config.yaml
hidden_act: "squared_relu"
norm: "rmsnorm"
rope_theta: 291000.0
tie_word_embeddings: "early"
init_std_qkv: 0.0284
init_std_down: 0.00537
learning_rate: 0.0181
weight_decay: 0.0074
train_tokens: 631300000
max_steps: 4817
Each number is 500 + 50 x the weight over its row's rms, rounded and kept within 0 to 999. Layers, rows and columns count from 0. Numbers have three digits each. The size before them is the row's rms in percent of the matrix's.

# layer 8 attention value, 320x320, rms 0.164, rows 172-214, columns 256-319
108:445468507591525447476549479530539437527563432487461455452487459524517530473482486551473537446439531535484427491520537519465508567520475485442545479528497490423494589480463501488440468502565491
100:631619452363550484517567493570524394420459460549481495497467459509473528518488488461602500507537507474527455540511473467424468439474506465526519542545450459480423584455555501579484469492515525
109:528468482547498465479517550544620513533429470507515531486515431514427550459526541478519536474472461502544474546396499508518462554539479484433552475620496481536461499485468535482539515493500525
109:475423400581530504499498562572548569483478452451539485598468474494513452455526409433525440535563489481589404470454402563480548469486532506474446460530420574476504535493492473506462523461486547
109:496482622455495532499426457581455479461474495405427502545487538458489496514517513482402577497472470533497475482526552447501498356499487537477502514572553448508498561508470490491582467500505490
108:457469556499505520666566506476607529491502532474521450457482503461496492469558529458457537453538545356602521543539546504486483585500405537575474465524594499505436477496508520571468518606571438
106:459442406570525495546481541506567407449511525430509484487534525482432529480623486522499520490563409417526533437527447447507431459530492471515508554515523565442592538598503450472487465486531447
107:464456566511545447455550536483470481516503528485458511459527506451511553441545544482498514517523537592521515469509536448453525534478480509504504506500479427463475451494454513503544496538651483
104:515521500435473532505542572483407492496449559485468509527503502376500521562508498454521516553510484458428468486417515468380498460453437558495493459419572444493542462511465488502496454436550476
106:468454474510564487554467484506496543473386471477506454517472553479473496540447325482448535501484489442485491522517434410568566487545532538488601505509454580468522508465477542542476463568460428
106:549410448407544434485530460557606492492487436526465493454516534489479468541521521474570495436435510467513535470484577560475513522434511573453511490480458649507536440563567478584516522501513501
105:588482452522369463539567519524469657561421474512513431514540489437460536513501559523580455636448556505467470471508462474517543523463436458456551428487411460527409554518632471546538587531459484
103:535558455436459494488474560443512436445547417501490467504486603606521482522499542412395608507446474507535419490476499549503481485552419459477552537530504481458542482540402507593482464467522458
108:518470507508464529486498571549536531461476467521572451390414456463515514508526470481496516540463505462425549462493480497442500531495528445515449473480533560403542499410552444482486477460494555
107:543510490524540479497527467541633421444526486489450487461460551475532541431540531538431547579496507466452515504542420579516498399523538460481554579569502488481537525589522558512525501467530502
107:469542503487550317612584503531526565498525573628527440469547437567530459475490496537433458441593510484481424542492475496477525468555510394474467522537572543465446458676511530479530516579494464
108:504502502604460496467490362466595525480510500448445460468511553456605462541386573464420523564520471541501522553496429533499550460435393511480501551527507401569428536439512451479537522514550517
106:466506521545414426532495396459517493409430445546535460460527508494539565528546506403467551518544437571479456461531557531591591474481583542570530513526389477533542461479563404523461420571573494
109:498505469512370448570517565449507488510532545533525462518484413533437567474548555501492510594518459468482426550620519411504515554527522482565416492494499535525491546489467543521492435481542454
106:506441567510484551573484525509497469508567528609452533507508463439578476485541373463432519576622567442534511554497436557472487398480453473494475520587501483448501424434556405471440529584533531
103:450502468570456504468526419462516498536472475438497618489538508549504510424485477460499490583549474487425423404459543431540351478449466512562425465534490532541444497470503389410556419510497415
102:467508418424528401458475438530486476397478518584406578577537577375546452539515528523493496428469524556446479558461554542480441524468425562417432525489611480449394398518480517496491431563509479
094:503462424414510556483476480605517509555510512534639510507510494475436517495520614579489433509449476456489484558588593485521486445496564541478498526554550412488517478523438510473505543536559499
098:468480494443503458564551454463489523531473538507436463521521606494512542561530453447508528516498537495507509548498461517382516354441483455527523392533500452541536564599495448441449457515580487
103:459476403607575430480520526545532445489519430529427500466505445552586507464492491482520419478496444456478494465513543473437568598487405458519454467490447510543453477497493583522448516552537560
102:506537442489600437588515426510512526496491495555527566560504633621520473513508593499462488403483433537496494530458580524458499555572492462429502478548476385454416513552451459516493499482512415
106:494471554513613507487461470529524508470476458440361383471441424453539532506532506520462467460579505481471456521382571472426424466421533483506518529450475505528477489447529482523443479494543495
105:576441530646563531446586558473498517496508500458611514427509533540418466504514495526561492453435498545550542500566513554502480498503528488498482508542507533523410505464554552475555602452446469
102:393424590517569522534547546416604416556533485530584465446492508447493432480546530504462531478443447518501438532485452499547490551415482525431500466503451505514642509511394455447519515366531494
099:565476553535499498500448538424505574369556463513476426490588443445420544462511451537583501464471505489538409468599441464366576557436508453560474449501501478555411438476517515509550508406506538
097:500520513555558496484532513668586452487480455541413523542447550531463542459558476587516490474430518436500503552544505546544464446471557433491515539385489502551501506459523551580542432517416525
101:459447486446526475542550524376449641543536481471451538510466536518570523533490573503585561524533424452457485435477520477524548518530526512402473510517661446559526430489549559447491514493570451
099:529474531469507481471497428543491528552518500522548500515487469479481483430487456461530530504549588612494542496569452541569561519504505479454514505571498515449582494470506571550519465443454502
102:568525628488487508608499508561529551515562488443535489480500546446452475506475518493411544599454533427460445585536504561486528470508475425446527582578450458521480575492570577484469493540476436
101:532538478633553598474474555496498471489566478520469485578542416428501514519536552539478530372440506538557561448511547475565444508555512491528493507403447509482531525439475528524527455514548455
100:546523462561476467504391428538509494538472494572573521514496462471535504467467529481501489559442604410447504467458507503526538472448597538600370424531442482549534498608536490419514436477493589
106:549467520590496427609496407558485508514525502493456480433554471497426530568566432585464578522525431516470556492510481518499494582517460551483459507598526473510521582569396529393452525435494486
103:535562465583524451502578430534438523501490634570486421520545494435558469479442513481534508477499470502534526477511533502422576546588535475463504511486431486478513524560565444426410477542602489
097:509425384443531477517573478527540537555528521482499452438550445437537475527514549483489462492431505491466550431548519564506566485521405480460482543534593575446473560564526488498562487569489465
097:515469562523433526530401547555450510606516545543459546531498458505395530571497549524529513422461459509596547488553472578489467648495522565411527494444514498535471600473408547398500500441476522
097:476477554505574442414524419525533487450509500487513599501492470425446500494500433491478512519546504568453556595513513491487633551532492509486456484507476430548502512455460469495437467522547472
098:515520546587521550556552515523439539582547596433523505493465540522427525492435418447472575527592564599563490523550431467386486496511469559501476566563421506469547400475470491441553485550508558
107:457486476570514527597479538476390389407475481525476443566529515482479557456486502541434475518504487444488501549463471474501496417516467529481496519440512584478460501582475483429603553405542539
# layer 8 attention output (transposed), 320x320, rms 0.144, rows 172-214, columns 256-319
106:529455521430520581569498566493459582465405567518479538491503552499478500507506486507476468542587459401531534526485461449508513424477539469650482525442480536590472460515565522491584515503491492
099:394431575512491476500442515505484540560514502469514531488497465461485475484565498505362523497467504507469591448441508584588521594548498586486414434475512515524591538492379451369551514539475436
110:513548516486514512559508508457366532465499518509477460535479583476579522565510485544477480563495550440471529472603489431455519459511458535501441515387508507456554518535493405510453527506521482
111:534512600469520499473491476476443453494477539473458520450503540575525540523465570534467521505425522523477553522546544418548417586503493434532570519483579438483475441499522549487541492549480418
112:534482379554493451528602491447507522531475499593535501403475482514458498520444523544616406533528478457504561517492492502556495623511511426500514446409428545512493450544554522471468517511555464
104:556549500518480504402454543488451463512506481520454519543502554524514515518486500493510435595500466609446474470479465468495493425492606511422517535526471550538507468439458525480494534397447500
107:497566559439514534480480505484410574552475486528476581461471490507553478463351574491535514510430539579430429549495584559533499527469482571496491494491454428510373508468502496527523582522487568
106:544529442489499527525533495488491507483451463472486494551492444551492472526418456509506508498515439440444511508525498552476454428495506473518516537457552548528504579560558546540436501479363509
101:435504522554494448525478438613525478513548405491558531435495460615445479401446496551484420432530514506511509541598442514655496532544573460556567552568430559499440527511512567497499541512482497
105:506530542484442538495591543498473422549596566487508462481552435512490446454509677511557476462514513557540522486487571562432427492514502470486372527500578500553464473582520493447529483504551605
106:492564551551472537538506485432405474528515618485525476559501464469562595514435420504408481560535454554505415510539414459464500501563442486480467505535566417518556533488447481417539487433505445
103:453525545517680513438447437457474372447541472468538522464456477521542530516510474481448571407559448476571492559530576475472466438513522552561489600541544551512551452465419540428489407526609498
103:464436559601589517538540487555508544523417528524556570521500433406415490499459445552593414472513507542441570542465549504514499559491563551510449495481459467510421525487574494402522557520493566
106:471574482514519506543549509493535395545503499473407491618534531533483503487483480488529503469531519545572473518528606592553531467537456548510492553495483456563488466555391558461492489606510441
107:447504495446429544545458540451417562505449499450564517490623455496436496542480555420523413465513499450489453522486514410509495592422441561556436422456522528509465459439466484483435536482470496
109:508478486493444575383442524464506441536503435425505572504512549452509550511484503492553555561448480571540564487495483520532538489478571558515533510490464481504519506362493429486488499442480559
106:537498506441584523562519559580461461533483489577496561561537432603463545500622446603539462437525527445513476486480622489515446517526597449544504453527493588443503497475473479539524439501518445
104:513530456447641544480545603531457474537539473487469487516489606556460481511488514583608476450444539439488553504455416495439458553529392479416485486457587444417521498478425564480544563432447527
112:545511464458611529476491482530546502474457496407471507456607571546497469494459494515500506498488535504520581416438440597445526442475448549470578461495474511487462468525545420434470586507498558
105:476572438448519426445510473472500488506498446474544530518457496628467459528527652498513526490437420591523487461538554408572498541514534504486483439463498505578497564554460522446488492431453498
117:519430540531488546442550450465571509534535500486485453445552490592406430497557563470464484484511509431442531473533532430468426462523516504455489421474477532549492494510431546475427382568493402
113:502556471452481525501542481498484523473586456460502494465555400485550534476468548526502535435466393477361449482498608552418468433457512643485481494556501516539455423580521481415501495551525512
103:444482497479515498524423474540495515533472469474607435606484497590487485495566506508437437455472530461536469514461432536518452451442515503496539570541459457623579460530527533530441558535408493
106:507468506596511569511512551442459457653487447508539472481479494413447513518564512423472518569453618561529542493465483557483493521522478501477546430531476505502512569532526524447545530547596583
114:556430555501483425494515424536516515505498469516569531512467474510460563468526454522517437469404480612486545419494425506508559526433501491490379399509425551383518583525539560607447590515434492
112:477472551468431477475499444565574563539447512337583577583559470579582435369520559458393471481538506596553417468467467489485508541535487533515478491582427427511430544431586481513494498566644446
117:608480549490552530501519555535554519430475488481538508429540466482455438555511502395530453426538521527439550344476469533468464479530580460512533399530512508487493572419588448470483490509500494
116:471507451595519478527547531560465503513524422502497487438475517603445481545537344608472552499445578446510574472530497558528510529477520480601435581491400508432430472520431537448457485539464515
112:503406487566500542476504434470527409553552439514499506512467561492515504517531515553483545545517453435511553459477505424473455515460564498504569454487503510477588471484507478403572463490456504
112:451457495483526461512486463516581563538510487537595443415517552506450380534561436454535447431552624476584571449601518461489507472526508558496415522474473483542541485579458515487499622495531534
102:499551510428488564431512537583516425527542454406532585480573576518551569412478601499549448587497532527541603539520537496572479493516485436511506566458548490462423563457549525538526593497347496
111:525476512546488543677534511410498593525480473479433493542486476506521555466499502476596458490559537456376519383431535462508666469558532544480562464574532445543505474405639462354544493491465536
109:507488458495465560502600530505435500489463463477542461489581443515482470503490493482518471579539617586498520521521581495512499524481480590481565514450536489561511525449445547573505484430497537
112:384498558545503488569520576446458459579607478510469458562428408578464530440403548494427395530444531441508379523505463492495522538530504520458575496592489459495516527536447464579496473562516529
111:509481537576496427501468552511593458528504449524522475510529377511454479479459471493512485482476509485560557436573431526463444496450430490589484584493541576459555490440546478520558485473579463
107:498467520445447482425485433475460487505530528526502467481421478519507524515513489456437548489451533540526528473517561475476559452584560580422342459526523540606496496648509532504537500425479572
116:433419456527472476545425476528515455497545460506385495610523554476530478467502421476513537485563497531568522383591459492491406553393527520508453438489491602556555455509460474472508502472477558
112:535551463553550523399525487504416469480532489576478529426498508485511503470512533471502512550504531599579454431488486490524533476488472518432485551494414510500562572475578457540520514578483532
106:533445480513441513547434595503476530567590553528504490407496484517548475462509478540568455504497563473493581423501418364537523474474470535482428435539522561438458521497490415560505529522544500
105:420499508443524520496454497429570452628546394472487484448565545530545430482495470448492456546500436447459500575522363564420506524433461497423393470569526570523490482437456574412551491493536558
106:503462547610531443423451442517470491453585489425550528499528452477479475436557475493524523523513469576478544588442482553549533614484445569487504498434514471518451559502517530518432495544522417
108:509527487549548571469489586519455565544495555500487478498512526427502526496601552535507503512538501520525490519507565482421613505575489560415615586451557444406588556499409426464530485491461607
118:484619527471518545516447530556386469427463516594575442604521572431426623515482553558436501547464457466516421528509424485428569408532490513517378497441494600546500547571514449499511542465585515
# layer 8 attention query, 320x320, rms 0.141, rows 192-255, columns 256-319
111:438450424522478482535418505517519491417507509552526488558493570489452460460442523513452561455554527595550510485417506519499573585553588556482541558535503543507451579517564517499484558629541496
129:429456516473488434453498470449452453522498499442460504563520501470443529497452530449492610493525549509444393454470511450455459563483603543442474520491504484530473596531564528533456588585528517
104:493613454472489510498533530573587526518511498476550528426494456475510449499554466555446442468460384428519548552517490561474488490523367495547471462459590478499530457544393501438450417419507518
097:482589497509492430498549458493537473479653502555507567414584504475498471481522559587477447403504487563491426533453476527496416504465473523453473606369543469479510473584470402528529472432617512
095:531442478516509534462510586486467460504502624496502454599470525563558488531486525526593480550459467383526544464593502442563524489479536481504535543515454460507510471355522562472581559425440505
102:545539574553493543425555521466539497569507496514449496468543493579511483560526536502529459517493464454517533513602522485489485484508375523486535482399564507533516511424399529511492429469478512
076:457554512474412472517507437498517421579633455454618443475535517493458446426453608500512515450419545618530417533463473507467621522498525473464529489456512560460547493567494488521532421521498488
095:514514489471504414512524433511524411422524482509423502503473538429473450470464472572486543470527546556541561512465501511542531527505567518452528535525506414500524543598480562563491518488574520
076:507537551468444542527485582485525465545510507470484447516548424541422500530431573428563468508507436433522428448584544505559563440525472470496513567502516566532480597414407445489460401517417477
081:502479537477474468541499421476498412512526440550448429418473457481428469463470510496440608384483599531504378505462533475477546597540524525487499609387463519496538526558439586496453428520509477
098:508499495497489491455512434415508498536527463493411475455543563506451517401492520487368522491481469573562371528458448506497504560529511404543582553442522462480538448547555444481513456547491476
100:538479546583566526426539486421510454574493461458461473495517532506425437497546601480560546515474527588539558476507558429477473612546488503455460577484551466428415629516519593558497470413582493
080:514546445538503535486538553520502573537436525490533512370542518454472535520554462590465538511514449456527559545579452452536500444535485483572464482539566480547445518492561416476433500435504570
073:503471580489419568463519422463463512498546422479464512574456496560479458555442550391579457512486548420439397474549555509532491513484484440470519612397495467489496559526421485570480510506445491
088:546520476445476509540522537521456582578506547443510586513479596558497492587564491539568445578524402455526532514611562488601473536483439492552507467557507395553452464450444548485466562429534521
061:555493606541493494476514426418395416512544469507560481500493489454482457487517582497550456441422542477473449462562522495474453430574563497497475578479428533444555513520516545522524456560571411
077:520532421505556507497498534531522501548496572467463489553523551456472523463443464607530431549516406412502506489596449510554543427505503486586487418561516423463467568530509565451465436440495473
083:502471545528482530491518413508481497495465467470524487511544441524533481440544494413630525454448617432434369470513528537451407499476438522509477511501498542450573584488492485531524491488510432
070:537560532490504493548488490469588526444485452494513548490527569514430550464533456479507502429483472579520466480416422588469480544428519618558501428537487479514512422495555416449485513566547575
083:501507438502486551544502505579463580524500519481557552421531513495434498512483395515519524508576497476479596458535428510572498442480497571535562551525485532445496401491531377505458535522580486
070:545544417586548511545468541467522459436498485447435501487585477476476444526476559582535472515450407480522501564494558475502574461515512550436464487508605476504435536491540499518485510441532586
079:507462513363428540519480422542528477518546454545450429566469481591514537495454512469499513466536503450498339440404497572510523560535527458473571550562473517486609456545452487520522493524512435
080:456557514580555522480378441442515509574488524450423417473602486556389503523468579422549538549529508453560531494546461609414530580528486474540535568474500519492492555636487532493476613451587534
092:422580420528627419480464537564465629429515433457542466465518408387485449470451428604506456533526497500520597599472380464596467488464487574539383456495531476501496395529546523511528446503526488
089:432487555480522521531502508494480497574484436481448464430561498431493466449586442385503579505478601496471414529428543434445537542555473468497454559492460493491487516534576600520366462536480476
078:592486445529517558444477583526462557515400561540573568461458559462516557593516429467479431487508477450541605468587545438500507475505489559477521424500527413527382495485447565506513524445525508
077:499569590472559445584456548544573567572481467492469480509566420503582512479510466476577494490472543436491524617502568478459482544484454459537426437558456490480562476477452551403510482458511469
085:442499430536544485501519533489567448468503444578525576539528513501536463570472511496489489484488505485481580518524529394529509413506398462491547532484493575447429493381515461574557489458584526
086:492485434585538464447474549525525511504552497451418488443562511433483509499572537505548491493469476480417530628475475541386458509583292445477492408507552504458454563590538488476491480492509440
083:525492356445461509534480554540402432480483535460526550473499493530558508468554417489464506416593574564570521517484549565486555602502556482470543547490470594448580518562493448556507546550448453
087:494489570468547525583508508447499531492477544489486527464466435443466504439479445535514472470536480472463524475589519615457494509535601540458464464504496474515539520532462545534544532530497579
080:451561502405570548462518601517538469490502393428538461422472480563502503437503479497435526521454489513449504499544590435493465545529549487487484410416535407574612469570438560575465455512430476
084:485511446541475482580420471555488505545509538466497556520443429467500435544641474522473442494525435440557516525511441525517441483470464569551419456598519532485546439485593488489581457511546423
082:505500422489531523592581542513511455552488535459559488470540514532529539411502443490441565546554448433403499439501503546474562541564459480556550542430510523449596419565598503537523469469477448
082:495461510523536499419501498542418557424499528590496494540461483504504408499508534502475499555517471524537555516483434483523507459475505517447478579511482442537519571474458522449497507534595494
076:472499538444512427523445633486541415457470580481440394537604503448509351408496496414450406510487524499425509495439462515572586554476483554465443545552583530470400493600515542521497463516539460
080:472498572581512559522444504522462593507468506441593468518458458516452507544486529591411451544488429536509443501455510428486578448425488483563487513522503609530523420457513439553457515511552575
073:565477514516509627458554467584530607474484489467628442516516484571505497468542467434583461482473498542490402506496503443469429500555495508501509504561449453476509569486504446503505576468506552
082:429527479450503454477453507470537538431493438413451401549509509472522472535501507500478482534474496492517438492420469562553535464609475452508500443484502481491544417540559477499532501477556448
081:521479477523451499446508539455530444450530481414419491424516459506517504476469482485607558510549445457337468510516564554379451463535582453514516522434558558517516554484513499539505544512591431
077:408519443563486514475457422544510443456480542463555462477507443507597584531358503525506488492446621482466612458490390481472512481568365606441508521505497482516485459563536526606474472531557451
080:472448455472510512548461513500639508450481534500539520455461527487493537525463443499524500506590511404468432527487674489513616505560512344503474299579537554515458515438514477486486507596355453
081:550515470445438461564564452564478473445512525442479479488575418512456510400474459489459443556572472580449468508504522574426489566445394542543534466574449531449472455516538457511502486476490523
086:539420424556479466483473450611468458472431489485602500552535578580449433508558460517573486489491455517574524446570464530438483570427463543526586548485552492435466419510531540524450509442451587
080:541503458581545460610497473560477491531534527508488591422469489544504526456473615562505588432420638537501557524417446603482489459376550522525511560514498509390581502507479459538509497427515521
089:509486424545475475468536524446527467500458563538407403556429601500423503516481476573511491575494374463510534560506429513598464544410542482514551576525581434397479488493499563441518492453463496
082:383519499460485550503462510511512529500464546458518505452502440535509446476513536458459439498576581495548435470474516544571502493514502397573585548593397488418493528538540533516475525445422501
077:499450513566529459550495511536483507477506490532526496462559581483447504544564564548490483563487482367538518551520514445480570569549549485532573656465547511549503377477539609515447526543499505
089:475500463542525517481431508516545447545515425516589532570492489411519527558497501562531511568564497460510522344451517570490538453473563460515494491439461545474509474471632524434542442564464473
084:398547558421490538517542503432603507502547490616449521554479521621623554563512491510464589538517526477561417492494570448468487426545472494489657432511430535604534416493464539444551584581518447
084:501458521553525460548467519511416497496443473498520488539430414486450529495479474469411547508483479477459501474551482383572559575472472529529535604473443400500467469578443483473441487408459499
083:636499460590486499528377392465465458402538442341411461514509493553438417481587499462579490430490528495567458490594491578622507564412441498509460490525501475487459525533438488476448455485500451
078:555630456531429493563506460582516487500457593512442462449581426553452492461440490525462618563563516476456589470386553471553534550465454608474380550436508554473468520575428428522530517466529508
087:531455524513489477480455568583443520503497507557462473623496452505432546604550411543612493504506508526523512481579496536495493454470599430502479592474485501474524489499467503555545566536516536
084:531510534505397531569473546536459415536428475491455450546433556523569465443566588536496504512541495485532544548489443577559487537571535437471523531484513490430459450499538557544561517490522547
076:470479465375407514450485520478519481490533434571474542540538472500507533525474470534427518538472425543415553464451523421464483521523471457494438507455551491480482480475502447524507529491580541
080:447542553526528450512559543555547469499486446414450577491457508482476529437445481475577541482491509452501546506455472464546557450454496442439501564495513434508492489491440521584363486426487499
085:480480496489509567463504468473498483576525449501550437481509518533422457515421596531463596592468532561533503427596429516543482542523560469510556499458490455551570469605436576474490522453508489
082:476450437569540572549478521492513477507550485490550474417560456507479563551524541491461540423521544456450441539527471512320461467441509508479525570538478563489507584620523458477453548540570475
082:503410528511486452420485488516547487530527433552569560511416535484541483577553431505453421538564479544522502442582521542554420488515482409551484451515503525533430541437474418507431482545510571
076:453471517581463463478544527518557538465461460496599481495524539502466500533481459508453482475460443635508513557505458517497507428517493481513447517449497483423448450454564560568414451521541510
081:598613516615516404563442547592516553506489501482492425502450535471474492375519509518524463429529477526560559572533440545519541490572546453575545443571551496502583519452461479526396413563407558
074:495461483508527537496545570515476577498453496383451446491470492461525455571505521527532510364535541545474443486444549525477498460503513471518491537427466466539462505510561499510412544485488528
080:569516435439499513479464546555518505476512418523425609481537571506524563503482401488457525428435487562539530550494484520567511457547532439527565551462477498406387488514468573513495492517548508
# layer 8 attention key, 320x320, rms 0.142, rows 192-255, columns 256-319
085:530448542513552521544499509467502472467397505498566541495499483510558450548588565486509483475581366510453547402467531583587515396522493516521468546523468473469423479473515426489533465488504511
124:452548512516456540555437415551531528492488535533402504557532484516559479516553523444480530505515605657481429516531549495388553531460485472461528527524477564425523551553490519585466489533460503
101:472443509508499558433481592479477409482498526414543419447419533519491521519512401546558507564554434423555594510498430445598491507583471502616479435620476451550428414511525515411555547441508580
088:506566481432523415389580453513521463523588527532636516561472522476451563460474512456497445472503500541510488554463427543516453482522436511447433498526552553469570416475547448455505564466508568
083:418486492597529506515493540591449449453481480448463539402478486477541435465507391461566606506491494463456485473409457503473488492621441512480486466654452386579456430505557483412522467570480562
091:535504419511483497413515628479498541489493448478545491464472534535537551423451484534534458472518445398487643454580453463570499479622451474467442507575474550571433375503531530433565472407549566
082:508516552425509460587489467482554521535460497515498503546516449579440519460571577510493461528462470582385474526476574606399519533446498517455515539445562521447497551518498468473480580525503391
093:394475540535536497596479530458534415425479532533419447556539431471535503542485594469470495529494480546517447544528565537379574519522552484494524459485454487441539573546463458595496536534433463
069:564550499487427494487505518476498473531527462574500573472472437569494520438518527543484433538484463470480570517556499519612492458470401393515538570488482589512505458463459498421554439399518568
091:448505579500549431577494414494536456520550458528500409555464444468468478568538609545481439493480475556534403504432619561474505535546492515427505426419499561391585511560481430566471553569498478
099:490445543466402457507442405498574554530429534545506569597500504449457505471467530505468508506544534559565496525552503460513461595420513462496518600434564578441547528555414466520465573550453510
095:465578486455469483558503528476454417514533554552441436526604498479451419506516596552470518619485508567544527507504546474454575474465551577426612530549516538467556533526513473590448530535470488
086:544408534541489567428470486573448467513481513573521561470539500540480552526439478516533494480493432473524582455512394479558479459501499548537449494538525495598438417467538569353507519522609555
073:609515477455548517556466483435590581545511441539550512569487458550494516474650575510525493554428560587399466442526590559509580537478496522495512481469492589508515642431513469483553462456504429
086:502484390471432535375530595547450481407504552426455560476432585468451478480391472510482477591448507425481600440555466538524593452507431440574503521548516429531423451502524522413489525446605478
062:541513520380507470564452406489519564519496391521576525558553494553516491500544549546561547469573489580516492455507509454533548538549546450478495537491524554507480518471452513499481504491408536
077:497518454516504478412461560489443536499525497440574480507542462513531480493393473470539487524508463514561604511515481472537462521583493510595525483576417520517445385488525510371454458534529497
090:429632439460513367598542412491492527451593548507459498495525475511556514449587531540447422469440556498471476505462633567519577571481545462415485556450500528568590517481478490552504499529411444
080:417490494467468535418481511507473521480534451488512511387500520438556536466500471471360517500448493470476559539539506497493541521564492477449536618490451447499507371519478417539507520525444523
086:558519425447451556387515581479460377545616515497631540432413525527459536509451460507553531524487413459511599475625381493546415446434540541549480522521513463521477499537474467423477481413581472
078:497490533542531465462447519647555421553571596523596542496411507536480534470500517456483477540499543610547541427516469525633492513547499524490499441520497507564470507500530527486485440482582502
096:442525551467455473557465410492504451557523504502541496570484479473502451478527549459470515520507571583488440432493539536437428509506551454562438488429446565495523596573435473551466516498370460
088:498546538458562506418426614483438450494506486568498505574457485498522479465523483478420528533550490474559488469442510529464405467388480628544457477538518466504509450456467565508509495552485575
088:512531509484525553449502508478496605552534450538388445392522464516584495447411428474475556445493487443533539508438390482542501471632474562467546555532446543473463422463463542494516479548509505
082:474532510486571522470490526471443496443544511524417448515499638579475440574530559525459558552499449506442512503498573567501455498503464626518607440449538489435482530495411437562399517532474410
117:520535522481458534449478618439493518414474524417491552458445581455483480533478502557533463542527434461478570581556523469551488483555448499602527452604497426535470449511523571461487569490591514
091:512554492471547489443493527511396489518501504501423507487519615393485522526504547564488471525510527465515516541484523520490490475677455519416571526546496447472540419552489585585471524614561474
091:547417398553459480568495410533512490526516460461582535476475468461545559521561435491503450451550572489515454478474490462591459593516575493516577603479433483441509469516549499497477510389511522
093:437490457459525463560519539461478468515513559396456443526523449482535431511553475504519444518501520506561538542473481345612520498436565522557490648474503473518526445532449530518431536474526518
084:467595517497530483481575510452561549467585503557432590527424516432489635437529547532492481514539446543561395388512568578607468453431364444510486428454495456472512466466411525374484547419515524
092:438534504515503426466532503484478517481563433445462538565478514555503525526558537527461552576594411481456466544458438479517507556491580551453474574512380461504483554444473584519517483470476496
090:479513617479498560521442485416462570470509544506435539470467517447571551451528521511464480537500465520483458500535526527510458499558423537395599565495543510485417498458503485504352502493504452
090:556439440482556481496620426534446560519540536504534481539496447452520438499438457544516528516506554498486504450439499499485547510493497442460510485395389533561456473455486488519518515500498473
095:421533553491456459427478523450483455536520603384525533499467467476416473435501548466506545475452473552404552452554485500464419454508476583573524558466559450566464475515453567513435480542484455
088:516339515534542521512450570529556476512512558473491552504445550423427579500529603450517515493489519418534400489571440549560502540490505522439549484529503533491401489537498540459449440533516504
083:445595501604473518433474497558467482512544476469447564502493498565480552479403499581555582536470471532606493547502538478469531598491520529473556449471550450503613463471510521447503487477498428
090:519473470404542454406541537517641614443521475571460521482532579601515502409427433518501451511485415474498456525439487527517441519569524443424529532511524388476555556479506496394489458477484544
086:447487525525464481545529519498540463550529541540472615441556572351501538533528537492581515579423518465541493427513587497401447475425470581558538600549502455580568485533449456480535479556482498
092:566480527493439507548540484470471480570473569529484525549587482580583569475430449494522482413420493558560480528514487523396472574438538500468555449589487470555521497484533533419645486555466556
088:497555466552516497543496559508470505469550446547498613563411512476526507583533469472478540551583558512566492459580440450591512483371540535483484502480433414527592520505485578564435532455555479
082:500464552494557569576516498365518544560482528497383432507567455479473473529573449532544538469566472555551462416396485492569472465516558499534478615468562588475457564462471550578614479504398525
086:531492536581466430587537480485493448434498565514467452507527476490512497580452473490547368589447508534509504408498501502500515464535479510569480579491555541474482558544415503434400504534458494
089:520566513464516500390457554488477463562469417537596458480455566557563509528515556474511497473471526520550584319483472464552502476493379515497430481398447479479572558568441329358430470533478526
088:415549516491550558513551499450476563542565483460440511575434546463489547450443485517502541583403551517406615514419521530521600548522533462556463482639455403489494499441509491429508503517485521
084:468482542532510543457484527516482467482494538522474529502535514388509517493560458469503493461514501485443373576519353493431554436462528586507446537479508529477411521585550465481426596472482573
087:495529501524458578403435530518467563502508506468531447476483433474549543486444481530496489506460554476498565524517503502548580477487504472557483553507436465543604473527529606504488585448544564
087:506485549465486504496433562487466454471573636565474525568560500610468479472516550545599506515540475523447489535411457519481511482519496506525466462466592584542453481478518440502620478576488466
084:553545522500571484434554500586472504538428543511461515410395528458441548461478410448529508554541426584449559478412541539488481523554427453398570449576468473537464472527514474527555550464562570
095:511467534480515507516521485512518483492506447516440404532500511491431489428441477490527615552554529596444584566427462423447460477486478590480437498511507468476422374507565433468657553519586531
090:483447465503484497592482501414494516478476434467461418464466543473465443540468507501485504478411513551440462550402507538462517495530459471494467486532596471491460501497527489517542599471476561
087:476451511538553523474559448494506492488517508483473429506458516494556425440513531523560491488474541422468569524452510498536481493514473511490522393473599469510544486464488551535525564501605447
090:427579506438576482494516495509460463466583449529490564531462432529486455482471537556490501512527423503556474400455478450514490451513406455475539421510534441533533465371522523519419438524436562
090:474524566449534492395473560401568502544541458565476391555568502476461512464529532546566525391400450571593544466541384534529504470519554489582555438540517585468550475545538481472429472475435565
091:484462445491476480442491478506514564495420531447472562534533539357477530441563526508513542428499511508533392499436444521512385446481490509499544507529599431539543425479557560473445475413521486
087:459503563493496554501429557374540564444416529564524515526510486595512496501537590459498528519448507441607417493441497531494506511466494604483466508542441366574438447453503430441431459485489474
087:512536394615497462561422449509501494536546523476525566533553526482525460535592445398505470493550529479552443564496468487486481519478541537470578471538608514453486610529525504539562430452541480
090:482502495479514513460547417428541518399536525613499534413497550543604486465534551493413487494506444525493468536485455506387480441495498554470476414460542501563561462480462478537522553484539474
086:496501526544519539570514615438497533502492528521477500533440431481563545472476528582469452609506470499537541602607494530401554493468479514493476551578485445435535506412487553574541481571500527
087:527436538543554473453547520632442559412586439488574568536484587461414495471478527522524489512529436550507445500548470492497448509408481461498460495508461443460590571552410455562457537477416493
084:514475426454456521541528455477543520505470463468430505537504487495509528556474532494487508500499566461527390498500455474547532545447543523495519565506467561542477497577505489562576409455569498
082:491473493458499473571429453537478537534533543546489541551562446422543522523491445468516549453486483512458552590509463396415412586531583474438383486601455555516501446457506504511569467444509534
089:494494489487515621443438412407505460475505540511459465487498401465556509484534492470474580521507559474537382479515512467476498481491517494581523557525413513460557500449524597464475459487423461
083:577483469537459431490457448534538427497552545514482521455600532553587531470519537472470449524465471519480509512573470421434506415459536482563470482439476438596608590457398516590464469466496522
089:486515410536465509556474549492488540510517630490497495486423575463446537496450595512397482568539506578496494472545506434564428504484476518421523623509511466537524542515413550538436448455622475